config = dict(
    head_dim=64,
    activation='gelu',
    norm='layernorm',
    norm_eps=1e-06,
    rope_base=10000.0,
    attn_scale=0.125,
    optimizer='muon_variant',
    lr_mult_o=1.5,
    final_lr_fraction=0.05,
    batch_tokens=65536,
    dataset='wikipedia_en',
)
Each number is 50 + 15 x the weight over its row's rms, rounded and kept within 0 to 99. Layers, rows and columns count from 0. The size before them is the row's rms in percent of the matrix's.

# layer 6 attention key, 512x512, rms 0.0877, rows 455-509, columns 256-383
097:39 54 75 53 67 89 79 73 67 43 60 83 38 56 26 55 71 48 49 62 71 62 27 55 49 61 37 79 26 58 48 24 50 60 47 69 29 91 57 54 72 41 42 51 42 78 55 73 72 49 47 47 24 43 62 47 49 92 58 39 17 69 70 44 34 57 46 40 38 17 59 28 43 48 36 67 39 60 41 56 56 25 43 51 32 44 61 45 52 17 66 47 58 36 48 61 63 46 83 36 62 56 55 75 42 82 38 41 56 36 32 56 81 56 47 47 67 42 63 15 57 64 51 33 39 46 35 55
076:25 60 60 30 65 60 44 77 36 58 56 26 61 49 62 62 80 54 27 67 41 54 47 77 46 56 21 50 36 54 44 47 62 58 14 67 61 72 50 57 35 40 36 21 69 70 68 33 28 43 44 56 54 54 30 64 47 56 64 48 62 50 77 44 83 29 32 46 42 35 30 36 55 17 38 56 36 47 71 66 60 45 49 49 60 34 65 70 47 38 55 43 48 33 27 87 65 53 35 68 39 31 71 44 42 40 60 54 47 45 29 56 55 41 54 31 60 35 46 60 68 40 22 26 59 54 35 61
077:60 58 49 31 43 31 72 52 48 45 64 91 39 27 24 44 62 27 62 48 67 61 56 49 57 58 38 62 27 60 27 49 36 65 52 64 86 42 61 29 45 21 33 62 48 46 38 40 56 62 39 40 64 46 35 68 53 44 36 43 49 65 38 30 26 50 46 52 31 67 44 70 29 36 44 50 58 88 53 66 42 48 25 51 38 27 64 42 34 58 20 58 66 70 65 70 45 52 47 31 64 35 81 49 52 62 55 55 46 58 35 29 39 64 37 46 64 59 51 57 19 48 51 28 49 17 48 63
094:21 78 58 62 87 45 41 58 29 66 40 76 69 28 64 56 49 54 63 58 25 47 62 42 48 40 57 54 37 42 65 27 45 47 63 59 47 43 66 24 22 71 42 84 60 58 49 55 40 23 58 36 63 62 44 72 47 62 43 42 23 28 87 80 80 59 01 43 35 26 43 30 31 70 58 48 38 34 55 41 56 60 71 33 43 45 35 62 67 34 62 28 52 51 61 36 57 54 74 34 69 42 64 53 55 75 49 68 55 67 55 29 35 53 34 40 45 42 50 34 57 25 56 31 42 46 28 62
109:66 46 67 42 42 55 61 69 71 48 68 61 45 56 26 23 46 59 66 55 51 51 51 70 46 65 42 45 41 39 50 52 76 43 67 75 48 37 11 33 38 69 52 00 51 46 67 57 63 49 37 57 53 55 41 31 31 45 65 46 57 44 58 58 57 25 69 74 30 59 68 54 43 79 42 21 52 50 38 50 09 62 49 81 59 82 40 30 36 60 53 38 34 60 42 62 62 56 49 79 22 53 69 59 23 53 63 66 50 36 47 59 52 58 54 60 60 46 42 55 51 65 71 23 59 73 51 75
097:57 26 63 38 74 65 74 37 52 54 37 47 62 47 43 42 55 36 60 39 49 54 40 41 35 31 47 52 49 54 62 60 63 41 17 60 29 56 40 49 61 23 53 68 41 81 28 46 20 61 62 58 60 37 48 91 48 82 34 56 51 57 54 35 23 49 81 54 54 60 58 27 49 69 49 48 50 50 78 56 49 50 39 20 45 41 52 59 81 35 65 64 35 37 50 62 38 60 53 30 26 33 33 98 40 64 55 81 86 50 47 56 51 58 60 61 62 60 41 31 63 23 36 50 38 16 67 44
098:89 63 62 14 28 55 31 64 86 62 63 49 41 44 68 46 43 54 57 46 48 61 61 51 41 52 31 53 42 60 48 42 55 46 37 03 52 77 57 66 74 67 56 69 45 72 26 59 63 52 34 28 75 46 71 54 34 41 59 60 29 65 46 74 44 64 57 74 69 42 53 80 59 37 50 59 61 37 50 56 37 27 40 42 53 52 50 53 66 47 55 30 50 56 34 54 64 23 29 65 46 66 63 42 65 43 55 39 62 51 65 58 42 33 73 55 63 51 49 61 49 37 43 55 42 32 57 52
104:23 35 57 26 56 49 53 58 21 71 53 61 33 58 54 40 61 38 75 61 57 61 45 80 54 41 36 35 50 47 50 46 29 51 59 43 35 43 67 29 52 35 23 41 66 48 55 56 36 37 72 38 55 01 30 67 42 60 40 33 54 42 60 59 77 61 60 78 45 61 57 70 51 50 66 33 89 50 17 47 46 55 36 74 49 72 40 54 37 33 30 82 61 72 40 16 59 53 25 47 87 27 29 66 17 43 32 37 61 44 70 54 74 62 34 55 60 49 35 51 27 65 44 55 42 46 32 56
097:40 70 40 63 53 54 43 60 49 74 27 43 32 43 36 44 43 65 21 37 25 30 42 62 58 37 15 41 77 48 57 52 62 48 25 62 58 64 47 41 57 87 49 46 28 49 51 51 63 45 73 44 60 58 50 52 83 55 55 36 22 50 50 36 70 76 63 63 39 35 35 37 68 58 38 60 63 62 66 38 56 46 43 61 61 56 40 40 99 42 50 59 48 60 45 32 65 74 66 65 72 50 55 39 06 46 47 64 66 36 44 56 34 28 62 67 52 43 17 56 40 23 86 45 35 40 74 57
102:50 71 70 68 36 55 62 60 35 43 53 45 62 32 56 58 55 32 49 45 30 51 73 20 78 67 60 35 52 58 64 50 44 93 50 45 27 44 65 48 38 74 71 58 12 27 46 33 60 39 48 58 49 59 68 33 44 45 61 74 23 61 29 48 62 48 71 44 52 40 43 70 58 25 69 43 59 65 29 37 57 66 45 64 64 47 69 59 63 48 35 39 43 73 63 65 47 57 44 38 33 35 35 68 54 45 42 78 75 44 46 41 56 49 48 46 37 51 30 44 61 29 35 54 53 38 54 59
105:46 48 62 39 49 58 31 70 77 68 26 58 49 59 51 43 91 53 73 41 45 59 45 64 72 34 52 51 54 56 71 47 50 58 36 16 34 64 62 84 58 50 58 48 56 61 47 38 38 44 26 47 47 50 73 32 42 74 62 75 52 08 35 45 45 57 25 43 47 36 54 55 57 21 48 60 55 31 70 53 43 51 37 55 56 55 72 65 51 62 40 47 50 75 57 63 56 54 55 37 65 44 56 60 41 56 72 67 53 25 22 35 70 40 51 46 44 48 64 72 48 61 65 63 33 49 31 52
096:53 37 53 41 51 42 39 22 57 46 38 52 42 18 49 43 75 27 74 55 74 72 72 57 36 52 38 44 32 66 78 55 57 43 33 72 82 55 32 51 62 47 11 46 32 44 49 39 68 49 49 33 47 54 71 56 76 52 41 60 35 44 61 26 28 50 69 51 39 51 80 47 62 57 44 53 57 60 47 42 36 82 46 55 52 47 54 45 47 37 80 22 55 58 39 34 55 52 45 37 22 56 52 62 29 24 39 39 42 45 29 58 36 33 50 55 66 19 35 40 52 69 41 55 33 34 84 47
103:49 64 54 70 38 36 47 43 90 18 52 50 40 65 35 69 52 59 55 55 54 43 29 48 52 43 61 37 57 28 22 79 31 41 43 63 65 54 18 59 53 37 68 55 30 22 64 61 43 49 50 47 53 55 62 32 31 53 83 36 44 42 73 77 32 46 29 37 50 63 64 75 33 43 47 57 30 64 60 44 46 46 61 40 64 57 32 72 47 40 65 17 65 42 64 72 67 61 46 50 49 58 44 42 70 79 46 67 41 85 67 31 58 50 33 42 45 34 33 40 49 32 39 62 46 56 39 69
102:51 52 61 60 56 55 63 70 60 56 80 49 47 45 49 69 69 30 33 73 63 58 52 06 36 38 27 74 76 39 52 82 69 29 25 30 49 68 56 58 53 42 63 16 72 50 52 41 64 54 41 57 41 25 64 52 56 68 61 49 35 54 56 50 05 29 47 36 47 54 49 33 40 55 42 75 24 66 53 53 83 39 44 42 35 44 71 39 49 44 22 49 33 44 70 48 33 35 62 68 44 43 68 44 66 71 49 40 54 45 44 33 49 64 45 28 71 38 51 80 63 38 36 33 61 29 49 44
098:44 38 56 75 50 74 79 66 03 53 44 59 32 45 44 53 53 40 45 68 35 68 61 47 40 64 30 54 86 37 42 47 54 59 61 53 49 54 60 59 61 57 50 50 59 75 69 49 53 46 54 65 52 42 70 34 49 47 53 45 42 56 46 50 52 47 31 19 71 55 70 25 41 44 45 39 65 58 45 83 55 61 16 69 53 60 65 38 24 52 33 63 44 36 49 52 61 50 30 83 62 66 71 47 38 64 58 59 54 55 68 73 37 40 51 51 26 28 44 22 49 43 44 15 50 21 58 48
104:49 88 67 45 54 46 58 66 32 40 46 47 60 66 43 56 52 26 84 62 45 63 78 35 33 28 37 70 40 37 62 56 34 59 37 49 57 56 31 54 32 37 30 38 34 55 64 34 16 36 54 46 73 61 72 44 33 36 65 48 63 48 27 28 49 43 52 43 24 38 66 42 44 36 78 44 51 52 51 41 91 59 29 48 55 47 45 44 52 42 43 30 57 42 65 61 67 38 45 56 34 62 58 41 56 27 50 64 68 48 62 61 41 34 47 27 59 51 38 36 44 34 23 41 49 50 52 53
106:47 61 40 52 56 58 52 40 47 45 27 62 43 54 48 37 24 28 46 50 66 71 11 38 60 35 51 47 56 56 49 72 53 34 24 60 74 53 58 44 12 51 56 55 75 49 34 30 29 35 65 48 39 57 34 51 84 44 62 44 58 77 45 43 49 38 49 59 34 42 53 52 83 47 70 62 47 32 66 36 61 42 46 55 59 37 17 40 77 71 35 79 49 83 38 49 36 54 55 36 43 29 60 56 26 75 45 54 63 62 48 48 38 56 34 37 79 36 34 47 40 50 67 33 52 46 26 46
105:43 54 42 48 52 56 49 55 35 53 30 87 50 35 50 56 51 64 56 39 40 63 53 18 69 62 27 38 62 58 38 36 39 25 56 44 62 15 30 32 46 38 52 58 56 57 74 49 58 49 46 67 46 43 73 50 55 56 22 39 30 73 50 58 52 51 41 46 49 41 10 39 47 65 72 33 53 50 39 34 67 44 64 43 45 60 83 57 71 53 34 70 57 90 46 54 59 99 73 30 67 33 54 40 67 75 44 32 58 31 44 45 77 69 44 48 52 58 47 35 53 62 47 61 55 40 52 61
103:40 34 28 27 61 58 20 71 61 51 29 49 39 33 47 81 55 45 43 23 66 57 47 29 58 55 26 71 48 79 54 40 62 49 33 82 47 51 43 40 44 61 60 31 52 39 49 54 63 56 68 37 25 87 69 42 63 39 34 41 41 58 59 35 47 43 56 62 44 71 41 75 41 72 50 56 54 38 87 56 45 51 60 55 39 39 80 70 53 63 15 28 52 37 53 20 64 47 57 53 46 29 51 66 45 54 74 45 75 79 63 59 50 53 83 58 36 60 44 42 27 48 47 26 45 39 46 37
102:62 16 61 61 70 44 56 11 52 40 74 32 69 41 43 64 48 49 36 82 42 48 61 35 83 48 59 37 67 38 47 38 32 66 46 52 47 48 38 55 50 41 49 49 67 44 45 55 30 21 63 58 60 44 38 72 52 78 50 37 32 45 37 54 63 68 38 24 56 46 20 54 50 57 50 65 26 57 65 51 62 40 43 32 57 47 58 25 30 23 13 40 18 47 52 63 63 47 57 47 41 73 10 30 54 76 71 38 21 60 60 47 45 56 35 60 46 44 73 57 79 59 44 51 34 44 40 41
107:48 69 53 44 62 65 41 69 57 30 40 57 65 64 47 33 47 48 48 36 33 35 51 56 53 72 57 49 42 17 48 60 33 72 48 60 57 54 16 42 41 30 61 61 43 29 61 54 72 52 78 73 41 46 51 60 43 71 61 31 32 45 24 71 26 39 52 79 59 63 61 52 42 40 69 77 38 34 58 55 40 65 67 59 27 56 58 59 31 57 48 33 33 36 31 57 59 67 40 39 49 38 26 66 61 08 60 61 34 34 47 62 33 22 55 42 59 52 80 54 53 21 36 56 69 69 77 42
109:57 48 33 56 49 38 58 63 46 38 51 28 63 34 56 53 49 40 50 56 49 22 66 36 52 52 58 49 65 52 77 58 65 66 34 45 46 56 64 28 46 59 61 33 69 27 33 41 28 62 25 55 29 67 29 47 44 24 26 33 71 76 61 49 35 51 58 45 45 50 13 56 72 58 81 72 36 23 45 69 42 65 49 67 68 36 46 30 35 40 41 36 44 53 51 69 63 62 49 26 51 53 68 49 56 46 43 66 34 51 77 35 43 51 44 44 70 38 43 57 65 55 58 59 48 50 60 36
107:62 43 40 43 40 73 19 47 71 52 59 04 40 51 43 45 55 63 30 43 42 38 48 64 53 27 75 63 60 68 90 21 65 64 62 40 45 67 67 70 41 56 73 63 30 51 45 37 32 46 45 40 51 87 31 82 50 62 59 50 55 65 48 63 38 51 15 57 60 35 57 47 49 48 39 76 36 41 32 08 32 42 58 76 59 63 54 33 55 68 38 64 49 24 59 66 50 51 55 48 26 40 29 26 70 39 56 50 57 78 32 29 53 23 48 70 49 71 58 21 50 70 32 83 71 44 64 55
106:46 48 51 82 79 66 39 40 55 48 52 60 33 70 52 60 31 57 63 71 40 46 38 35 59 37 61 56 62 65 74 52 37 79 58 79 52 77 41 34 73 51 46 44 47 50 58 52 46 43 32 30 34 43 40 54 69 31 13 34 35 67 46 57 41 54 44 52 57 45 47 41 35 32 61 52 46 70 58 42 81 63 51 39 26 71 37 44 46 45 55 49 50 47 66 49 44 54 45 61 52 27 48 66 50 33 40 58 64 84 38 18 50 43 77 55 45 62 36 50 51 48 65 58 44 44 33 74
105:49 34 56 68 49 38 54 42 57 60 82 56 57 43 77 49 52 53 55 55 33 45 13 37 41 56 61 74 55 72 36 53 50 36 41 59 47 59 30 61 70 45 35 52 52 33 18 59 31 54 32 51 00 37 37 77 38 36 57 85 71 31 53 72 68 48 27 84 65 66 60 77 57 61 63 15 64 62 48 28 72 45 51 51 42 68 43 29 31 55 41 42 46 61 59 67 50 29 31 66 46 46 30 79 29 69 34 43 30 47 47 58 55 56 49 32 74 54 40 74 39 49 32 38 55 39 61 70
104:62 69 36 61 61 68 78 44 33 40 66 13 38 32 65 50 47 90 54 43 37 38 31 72 58 65 47 35 53 64 48 67 38 52 59 50 50 29 34 26 38 44 41 42 63 27 47 61 58 46 57 70 41 51 49 59 52 20 23 68 78 47 56 25 47 82 68 77 59 52 40 35 42 38 69 42 68 56 22 61 32 55 48 51 35 50 27 51 25 52 28 39 60 63 56 67 56 30 38 72 61 57 82 49 38 40 77 48 76 73 57 62 64 53 75 33 39 58 69 38 65 61 58 41 70 34 60 53
104:58 43 42 75 52 54 39 31 48 26 24 88 58 45 36 40 64 54 60 48 59 65 32 75 75 64 49 52 38 65 70 64 47 55 44 54 62 33 49 46 59 46 62 40 45 45 51 49 36 46 52 36 56 62 50 30 67 44 45 41 40 70 55 28 49 51 52 45 33 64 33 51 33 74 20 33 53 28 53 44 74 54 54 29 55 62 51 37 50 56 73 80 83 30 25 27 58 20 64 33 70 45 51 73 70 65 58 39 54 42 49 45 61 37 32 50 43 36 53 59 57 65 40 35 25 71 59 64
098:60 56 73 35 38 72 78 41 37 41 38 58 31 62 38 54 46 57 64 33 35 54 47 63 37 76 55 82 29 16 59 58 43 59 43 39 36 77 80 37 40 61 69 49 41 38 75 79 51 61 52 46 59 55 60 37 42 70 79 47 62 67 49 43 48 74 48 39 66 34 55 63 25 63 65 42 62 61 45 21 76 47 72 23 49 45 41 50 52 51 71 27 55 59 12 52 41 29 70 17 30 68 50 49 74 54 25 52 44 57 68 59 26 34 64 30 39 53 43 51 53 44 57 48 46 66 65 62
103:67 57 45 73 44 54 50 41 38 39 48 25 61 51 47 52 38 50 30 64 33 43 61 69 52 72 21 40 60 47 41 57 37 42 56 49 31 59 22 77 38 50 38 55 53 73 40 56 59 28 41 78 80 43 51 64 40 48 48 59 23 36 26 79 51 43 68 34 51 56 49 61 41 70 34 73 13 17 50 42 51 37 72 45 42 30 43 52 43 40 40 55 56 59 24 38 51 50 41 41 40 48 61 37 44 40 68 39 62 70 37 68 63 49 70 46 78 11 74 71 30 25 46 69 51 57 58 63
100:49 81 59 53 26 47 70 54 24 47 70 87 44 49 31 56 65 61 44 52 51 35 67 44 66 65 33 36 34 38 39 50 55 57 27 62 49 29 43 61 60 34 56 31 61 37 30 43 38 41 48 67 58 18 61 44 70 29 36 49 18 37 36 64 40 41 66 66 22 73 45 77 65 55 77 82 42 29 38 50 71 63 46 56 42 40 57 43 50 45 33 42 70 55 57 54 67 43 24 31 41 40 35 62 39 49 33 60 52 67 40 49 51 53 59 46 77 51 53 36 50 55 42 41 51 58 98 48
106:44 54 60 54 31 34 50 70 59 56 73 59 54 28 54 56 55 42 73 49 72 38 53 43 52 34 08 64 39 60 70 54 32 16 49 32 50 57 69 56 30 52 54 56 33 39 59 64 37 36 76 56 50 46 88 75 42 54 59 48 39 72 23 51 57 34 49 54 32 50 57 60 50 60 70 54 56 63 51 51 46 59 68 43 56 94 52 41 49 39 38 64 53 39 35 45 62 39 54 36 08 33 28 32 76 95 53 46 51 35 62 70 17 57 55 61 14 29 76 36 47 34 32 46 46 37 31 52
102:49 38 44 49 43 55 62 59 39 53 48 44 38 55 63 37 46 53 76 43 11 15 58 45 64 62 48 63 74 38 35 30 42 58 54 48 47 74 67 44 40 56 41 26 41 47 29 52 39 61 33 40 47 47 58 41 53 35 89 22 80 65 52 17 42 47 33 50 31 71 25 68 48 64 40 61 64 71 62 44 29 30 71 32 54 71 60 66 50 56 58 52 65 34 45 56 31 38 39 52 69 51 39 39 67 44 31 44 52 42 54 66 60 56 45 38 28 44 47 45 35 24 34 81 38 62 51 83
101:71 37 59 47 51 47 41 51 35 63 43 60 54 57 42 44 63 61 68 69 41 38 45 63 32 57 89 42 49 40 33 68 58 60 37 70 38 32 52 51 77 43 66 41 47 45 67 54 49 76 52 56 34 38 53 47 30 40 08 67 29 41 45 75 44 56 60 43 66 71 66 69 67 56 41 40 57 75 47 26 36 43 40 39 45 49 39 50 18 53 63 56 52 40 51 63 52 30 42 55 46 28 38 35 39 63 62 19 30 37 53 47 79 36 53 27 35 32 11 61 48 50 32 40 70 61 62 71
106:23 74 53 47 46 45 44 47 49 56 66 42 39 59 21 72 56 44 27 21 40 80 58 45 51 77 41 50 33 20 55 34 44 32 59 58 28 97 52 64 49 54 88 11 63 40 33 59 60 45 53 17 52 43 41 54 46 60 60 61 57 60 57 59 73 67 50 69 76 43 49 29 37 47 44 32 81 37 75 76 53 19 74 56 61 32 86 57 49 31 65 56 52 67 56 53 63 52 35 71 60 72 46 44 60 38 45 38 62 48 21 58 74 44 63 46 67 57 60 68 67 39 39 21 54 47 41 36
102:42 50 69 50 35 43 61 19 72 30 81 54 49 25 48 46 52 69 72 36 21 39 81 59 44 63 73 48 61 40 62 50 44 57 22 74 41 38 76 49 23 27 45 70 25 33 59 71 44 41 48 41 74 80 68 54 44 47 52 46 24 48 52 47 59 50 32 54 38 25 58 47 40 49 33 59 42 57 33 49 33 22 48 35 59 54 45 79 34 55 64 24 37 71 72 49 34 57 72 69 33 41 45 44 34 44 45 47 69 86 32 75 66 79 46 52 45 47 27 69 50 59 41 49 69 43 47 58
110:67 49 49 51 60 60 34 48 47 50 17 25 49 41 28 46 26 37 62 73 50 51 47 38 38 73 63 18 34 51 70 44 86 59 59 12 80 12 59 30 59 03 46 35 43 47 51 47 80 61 43 70 63 39 40 60 45 79 39 46 47 69 35 44 83 74 63 20 57 35 28 33 33 60 44 68 55 70 46 66 68 75 36 45 46 53 63 72 34 45 60 45 57 36 39 33 65 43 56 36 36 20 75 59 56 90 83 40 43 62 47 37 52 58 35 26 45 41 27 37 54 48 44 09 53 28 52 49
106:71 77 24 32 41 46 54 54 40 49 51 43 18 46 19 61 24 40 61 47 39 50 61 42 27 47 28 46 34 34 36 73 46 57 32 42 81 57 63 46 60 07 59 21 69 54 60 67 55 24 33 40 60 59 54 62 40 48 85 56 43 51 65 48 36 60 66 60 47 11 59 55 47 51 41 40 51 56 61 71 26 50 28 36 31 52 74 62 50 70 54 27 64 56 38 40 80 66 58 51 64 40 53 47 46 64 46 48 64 36 71 57 45 57 72 58 64 65 34 47 73 48 61 41 58 25 46 66
098:48 51 48 53 40 58 10 56 71 35 24 45 40 42 45 42 82 47 24 33 19 66 26 30 57 36 30 71 44 43 58 60 69 75 32 57 50 48 45 60 47 36 33 39 59 48 49 53 35 72 52 21 31 30 36 36 55 61 68 47 51 52 60 29 58 67 61 26 56 63 45 18 44 37 66 68 24 89 63 46 41 28 47 59 48 43 63 27 53 60 66 54 34 61 49 29 56 55 58 44 45 46 22 04 71 61 58 57 34 55 71 43 20 39 37 49 53 64 68 48 44 31 50 52 61 68 59 61
108:70 85 36 54 48 62 61 57 78 61 31 54 48 71 56 58 35 12 48 54 17 58 47 73 71 42 30 57 71 45 56 43 64 43 58 43 38 52 58 70 70 57 59 38 51 45 56 43 60 38 68 49 69 32 54 37 23 77 38 54 73 61 54 52 48 61 38 70 21 59 42 29 53 28 57 60 36 51 77 55 26 76 67 64 54 44 58 31 34 59 51 58 43 77 27 49 30 68 66 45 39 42 42 52 78 20 73 67 30 42 46 46 63 79 45 62 47 40 61 48 60 54 50 48 60 45 35 31
100:46 68 51 41 48 47 54 41 66 59 56 44 54 58 41 41 36 24 38 65 50 48 64 48 32 49 32 34 46 18 34 36 68 74 57 31 39 60 34 41 19 47 68 44 43 35 56 38 39 47 30 45 75 23 75 33 23 47 54 43 42 59 36 32 52 61 45 58 43 24 29 62 52 67 51 47 56 57 30 36 62 48 73 63 59 48 63 74 47 23 22 52 72 47 67 64 37 58 36 27 49 16 58 60 50 60 84 86 35 39 94 43 49 75 56 36 46 45 44 50 53 56 47 53 57 57 73 35
102:42 47 75 72 49 44 68 53 44 56 33 77 34 56 36 72 38 33 30 24 39 33 72 51 38 43 46 24 39 49 46 62 61 63 36 54 64 88 55 59 24 68 52 57 57 43 64 56 52 60 55 60 61 54 55 43 45 45 35 48 64 63 43 45 53 72 51 44 51 51 36 62 25 53 50 14 35 43 49 36 60 51 35 63 49 50 39 59 36 54 56 59 65 69 64 60 27 51 53 59 63 41 30 38 65 18 36 52 68 50 52 41 29 19 30 45 51 61 56 59 46 43 67 60 63 52 33 73
103:44 60 45 41 49 54 33 53 50 59 17 37 64 57 48 25 54 70 54 39 57 64 35 60 31 63 32 37 29 36 18 49 48 69 44 46 42 43 27 52 55 41 57 76 33 55 18 75 42 17 49 63 44 41 52 23 29 52 46 47 39 57 22 26 66 38 64 30 56 61 36 44 64 71 80 28 49 39 32 52 72 59 77 63 26 52 56 52 32 65 41 54 63 64 39 62 62 30 34 43 60 71 61 24 71 41 38 37 66 71 40 58 53 53 64 63 38 76 49 63 47 80 44 29 78 67 45 48
111:20 30 42 38 61 25 27 50 37 55 39 77 43 66 55 30 43 60 79 58 64 57 57 48 51 42 32 27 38 23 58 56 69 76 60 37 46 43 48 37 58 51 59 65 35 43 57 46 51 32 61 65 33 58 72 64 38 36 51 53 38 34 77 36 60 53 71 68 86 31 46 68 41 64 45 11 62 25 60 38 48 28 53 63 53 47 57 52 62 78 63 47 26 51 30 30 71 49 55 55 51 61 42 69 55 50 26 62 28 59 53 46 62 36 52 50 63 35 44 52 59 51 67 40 27 31 33 49
096:26 48 74 54 35 28 40 56 42 53 42 60 52 62 55 62 56 27 45 26 38 33 42 31 55 55 49 40 54 54 64 85 35 59 53 40 73 47 48 57 53 58 72 64 45 44 53 36 62 92 54 58 46 23 64 51 71 42 50 44 32 64 32 20 74 48 55 27 53 43 54 47 30 32 39 46 18 65 67 39 10 47 44 66 53 52 45 39 48 43 63 71 47 59 39 48 73 56 24 27 53 48 47 70 43 66 43 53 41 41 34 43 31 42 48 39 24 22 46 70 30 69 59 53 49 48 52 79
096:44 47 55 38 74 59 71 74 24 36 67 64 31 45 44 41 83 39 60 42 56 29 55 65 62 52 55 58 68 65 40 57 58 37 54 45 56 50 57 61 38 63 58 35 45 54 45 41 54 24 44 57 40 17 61 67 50 10 33 01 58 34 43 35 49 39 52 73 24 51 59 58 54 40 37 46 57 41 56 62 41 45 79 67 73 45 58 69 33 56 79 20 91 63 33 48 38 44 29 62 66 48 60 54 56 68 36 58 71 64 34 58 66 33 71 70 35 36 60 49 47 37 61 69 48 66 26 46
104:56 52 49 30 77 64 48 45 48 37 38 39 87 66 67 34 44 55 68 89 14 28 62 42 59 36 47 49 50 63 44 84 58 59 43 69 49 35 41 42 52 42 49 65 74 43 40 46 75 56 52 43 42 41 40 64 82 45 59 57 41 42 34 56 43 35 62 25 49 44 64 73 61 39 62 34 48 43 06 34 57 85 31 70 56 67 50 62 36 74 33 38 27 36 43 44 60 39 40 57 26 39 20 56 58 48 42 63 55 56 49 67 46 45 58 41 48 80 29 53 43 62 31 50 57 67 51 34
102:50 54 32 42 38 57 52 91 36 84 68 39 46 00 59 72 56 58 45 66 30 68 47 55 45 59 51 50 53 72 68 35 59 38 54 14 50 48 00 53 52 58 40 47 72 59 40 31 60 68 54 58 60 37 53 61 44 57 71 50 55 37 49 34 60 60 57 25 54 58 47 33 74 44 31 32 29 39 45 54 59 36 57 38 55 67 63 64 50 26 40 64 32 69 52 61 60 56 69 48 59 54 64 67 56 58 25 31 34 51 10 58 50 44 40 26 63 58 56 34 48 52 42 82 38 40 47 49
104:38 48 42 43 23 34 48 43 41 21 74 75 45 71 67 37 31 40 70 47 58 39 71 53 38 42 27 55 50 82 63 21 61 27 56 30 36 49 39 84 31 29 65 39 55 34 44 67 27 42 30 52 75 35 69 54 53 34 61 46 51 65 42 45 52 75 65 30 51 60 50 55 77 46 13 42 50 33 54 14 36 54 44 23 79 28 42 49 42 50 40 21 38 27 64 34 60 49 71 61 48 66 53 38 54 32 79 49 65 49 51 87 31 50 75 44 60 49 47 55 41 63 35 70 63 38 63 46
104:39 67 74 72 51 70 48 31 44 33 45 74 36 51 59 45 30 52 48 32 38 35 28 55 36 34 72 52 57 42 38 59 43 49 68 58 46 46 41 49 42 28 55 58 31 27 60 40 44 65 66 38 36 64 34 50 51 34 32 70 32 46 72 32 53 65 51 68 50 58 62 41 68 66 73 52 71 58 47 31 60 41 59 55 54 50 37 45 30 65 67 63 66 50 36 17 49 40 63 53 62 68 27 63 33 61 62 55 45 78 46 70 43 83 31 89 59 53 28 59 43 61 65 64 79 62 45 44
101:39 63 41 32 35 65 48 52 59 54 33 78 40 52 57 64 37 70 60 28 34 60 65 55 47 26 22 41 37 55 68 50 64 44 56 60 69 24 64 45 52 37 38 33 52 24 61 49 27 45 59 50 67 35 35 64 27 43 76 55 41 56 27 54 35 53 55 23 46 48 32 69 68 50 53 55 55 44 52 23 63 59 56 57 42 00 45 56 57 75 91 61 38 54 82 33 79 67 69 71 47 38 55 39 38 78 54 57 60 51 55 57 48 70 57 53 74 41 79 72 43 57 52 56 36 73 57 59
097:54 62 70 71 62 64 56 69 55 56 87 44 32 47 66 60 32 33 59 40 29 56 55 61 38 34 59 69 57 58 57 35 52 65 36 52 34 33 36 41 65 49 73 58 39 77 50 57 57 37 67 63 55 44 46 49 59 34 49 54 62 11 59 37 63 50 49 65 54 46 33 81 33 60 62 21 40 63 81 59 45 31 52 45 39 44 26 71 28 70 40 38 51 71 56 59 37 40 60 44 49 28 40 45 55 31 45 45 50 60 42 33 72 48 41 54 42 34 40 70 56 71 46 58 30 21 33 59
104:63 38 47 52 58 36 56 56 51 56 42 26 53 26 49 46 54 51 65 39 45 47 27 31 62 58 46 28 58 37 58 47 36 73 49 39 40 53 50 60 46 42 56 27 53 47 47 38 54 63 63 44 64 65 68 11 53 44 17 24 55 50 68 41 35 44 56 60 33 64 46 74 57 26 52 55 44 47 57 53 63 50 51 45 46 46 83 37 39 18 57 44 54 59 50 53 50 49 34 46 58 31 57 41 68 89 66 39 59 99 33 39 46 43 57 58 56 57 67 80 45 53 62 34 61 65 24 98
103:48 47 14 42 41 69 48 27 54 60 57 56 54 44 39 63 66 48 59 48 40 48 48 28 44 50 39 49 60 63 34 42 34 25 46 41 22 56 44 48 44 40 28 39 61 33 60 20 58 60 48 49 61 50 63 47 59 64 51 84 75 45 60 57 38 25 38 40 71 63 37 27 55 33 41 72 27 52 56 56 44 52 17 36 59 53 40 67 55 30 31 59 34 41 63 55 55 52 83 29 46 48 30 34 32 72 68 37 47 48 57 44 65 46 37 59 23 54 58 47 46 36 37 63 24 35 81 63
101:56 49 47 77 83 51 70 61 42 48 47 48 52 20 61 28 37 63 44 49 15 37 60 34 41 52 76 58 44 48 51 66 40 59 44 47 29 59 24 28 63 29 35 28 20 28 34 22 34 46 44 51 46 31 60 64 71 42 82 70 57 35 94 62 38 55 41 34 86 69 53 44 47 40 36 48 54 29 36 63 61 46 58 35 59 75 50 74 50 47 57 20 53 49 68 75 47 56 34 82 52 22 53 62 38 40 57 56 45 26 58 39 31 34 77 42 35 53 35 57 50 43 59 61 53 64 57 45
101:43 39 36 78 37 57 50 84 47 41 56 38 27 53 50 78 56 51 42 56 32 49 68 55 44 59 44 49 27 28 39 71 53 27 18 38 45 64 50 22 38 52 51 42 47 40 54 39 50 52 72 30 69 35 72 39 55 86 40 57 77 52 63 54 51 73 54 21 68 68 37 71 62 45 49 75 34 58 67 37 35 72 53 53 50 30 47 44 43 38 22 64 57 54 31 45 74 50 51 21 56 22 82 62 46 49 64 52 60 45 60 54 69 65 40 14 25 65 27 00 63 50 64 44 41 52 43 19